Each number is 200 + 30 x the weight over its row's rms, rounded and kept within 0 to 999. Layers, rows and columns count from 0. The size before them is the row's rms in percent of the matrix's.

# up: layer 6 MLP up, 1024x256, rms 0.175, rows 805-824, columns 0-31
# down: layer 6 MLP down (transposed), 1024x256, rms 0.17, rows 805-824, columns 0-31
up805,103,214,215,151,221,195,186,154,216,227,148,233,167,291,204,246,171,199,151,203,235,163,230,189,206,224,219,221,129,187,155,184,168
down805,103,235,241,192,249,216,243,162,246,216,203,201,173,176,242,193,253,202,179,207,178,192,166,205,244,149,235,185,185,189,188,226,221
up806,099,230,210,183,194,200,201,237,220,223,197,207,152,185,167,179,221,218,204,210,225,177,224,170,154,199,164,236,220,164,204,165,217
down806,093,223,185,229,233,207,225,169,239,194,191,165,236,183,204,207,207,218,195,219,214,243,163,209,187,136,203,193,194,179,215,161,183
up807,099,184,180,190,221,227,219,230,219,189,154,219,210,173,234,215,231,215,237,215,179,191,237,226,191,147,177,231,237,244,150,184,207
down807,093,199,209,236,167,155,174,229,180,170,186,193,150,259,220,215,229,242,216,171,230,240,176,235,215,243,170,173,165,141,220,175,197
up808,104,181,224,240,217,181,197,227,209,278,222,247,245,199,223,164,181,256,227,211,234,211,174,213,208,233,165,172,190,205,184,208,176
down808,101,166,212,202,208,192,213,207,161,157,214,197,200,148,226,178,212,249,132,185,180,213,186,179,178,222,204,171,168,222,182,243,184
up809,092,170,209,189,223,192,214,164,182,222,209,212,216,251,204,211,190,188,219,192,180,233,275,236,191,221,156,191,175,226,195,225,175
down809,095,226,202,205,199,197,202,228,207,190,170,161,160,187,174,194,197,176,173,254,162,198,241,187,257,173,148,94,186,210,184,209,181
up810,094,195,195,193,269,220,200,186,215,227,224,242,175,204,141,198,213,209,198,241,208,181,191,155,183,203,240,203,243,266,146,166,194
down810,101,171,218,167,158,173,220,149,248,176,179,192,206,134,176,255,245,203,208,244,203,214,194,221,187,166,164,151,234,216,197,195,214
up811,101,238,245,213,182,166,185,194,199,208,217,221,154,194,188,209,240,168,219,220,157,179,239,191,198,215,196,172,198,214,198,236,230
down811,092,163,155,176,194,214,199,216,197,181,197,208,220,143,254,273,203,230,211,187,182,236,163,191,157,278,244,167,188,224,234,216,196
up812,096,237,176,198,175,227,172,221,177,170,172,215,164,187,200,176,199,168,184,189,209,162,143,194,238,204,147,188,155,211,189,166,204
down812,097,121,150,188,190,201,235,229,226,228,202,168,164,200,199,218,191,251,236,219,163,222,233,201,180,175,217,172,124,197,178,175,247
up813,096,201,254,194,194,249,212,164,215,243,211,249,193,260,187,167,206,182,181,188,148,189,194,209,180,254,244,189,191,264,229,193,180
down813,101,198,217,227,226,215,259,230,212,190,213,260,226,191,176,215,205,194,206,207,207,199,146,243,192,195,165,204,204,181,188,225,211
up814,105,177,229,172,220,207,218,201,193,208,157,185,114,167,169,151,245,218,114,222,194,225,180,173,167,234,117,194,239,201,181,164,227
down814,092,213,225,193,184,201,220,178,171,172,231,200,201,228,177,220,186,231,223,144,248,219,208,178,200,195,246,194,143,204,210,206,204
up815,094,217,196,255,152,158,222,171,191,240,216,196,157,176,189,211,184,168,258,254,176,189,168,166,192,157,206,177,213,212,171,200,204
down815,093,199,179,229,227,204,181,228,187,222,185,182,184,218,199,256,219,197,172,171,254,228,257,202,193,195,183,170,185,169,195,196,203
up816,092,185,183,161,246,184,191,110,175,221,216,192,173,261,242,243,196,248,162,175,148,228,188,194,196,177,197,181,158,176,170,198,187
down816,092,224,230,229,141,200,239,256,214,188,181,186,235,158,177,169,223,188,211,186,241,209,137,170,174,203,187,211,200,234,209,212,192
up817,100,197,185,245,197,238,173,149,178,119,212,151,225,186,220,220,209,194,157,257,196,214,257,221,221,234,237,212,195,228,161,262,223
down817,097,178,170,195,204,191,226,205,226,258,186,228,195,189,218,167,151,172,195,191,185,176,230,250,202,199,226,182,226,191,230,203,244
up818,095,164,219,246,141,171,164,191,160,205,209,202,147,207,166,155,156,180,169,195,217,175,217,216,231,185,251,261,250,234,229,211,207
down818,102,218,169,167,160,228,173,239,213,177,180,214,183,269,205,227,226,183,129,202,179,137,202,248,167,175,221,202,178,191,262,208,207
up819,094,232,232,167,270,197,214,198,232,236,238,210,157,184,222,181,154,247,234,201,277,229,250,163,190,165,226,215,142,182,221,255,205
down819,088,161,164,149,184,217,173,206,176,172,183,212,223,199,224,189,190,219,223,210,174,181,254,211,234,190,269,178,235,225,198,231,205
up820,097,225,178,212,210,196,155,196,166,177,216,253,212,211,246,222,190,212,213,184,180,151,164,187,244,229,207,239,194,89,196,248,151
down820,107,185,184,218,165,231,222,242,268,228,218,202,173,269,173,211,212,145,156,181,228,215,160,214,262,210,185,130,205,197,217,177,235
up821,102,153,260,192,145,216,196,206,194,172,195,173,242,150,163,214,230,258,167,187,195,223,216,204,235,224,205,170,174,215,245,190,166
down821,101,225,217,225,180,163,191,191,224,201,152,191,170,195,213,243,172,219,196,272,188,237,202,261,179,179,180,178,221,196,199,226,189
up822,101,203,211,176,216,199,268,201,243,229,218,182,208,174,222,202,242,195,202,195,174,253,200,314,263,197,172,222,236,176,245,216,185
down822,096,203,202,206,210,175,189,171,242,198,168,236,137,222,265,227,216,226,202,158,170,234,213,155,209,210,159,213,230,210,213,243,256
up823,103,248,237,175,175,185,226,192,167,173,219,202,203,185,192,233,196,223,214,191,162,150,184,219,205,255,195,164,121,186,203,210,146
down823,109,210,210,141,200,166,169,192,180,252,224,226,159,189,178,175,134,234,187,159,222,177,196,171,200,157,189,216,212,182,192,193,205
up824,093,201,197,185,204,174,243,179,214,162,207,226,221,207,190,216,180,253,236,202,131,153,179,240,195,264,179,173,193,119,156,190,195
down824,105,234,154,199,165,203,176,195,202,195,212,225,202,233,235,182,148,251,220,209,180,225,163,242,205,198,157,192,186,200,201,222,224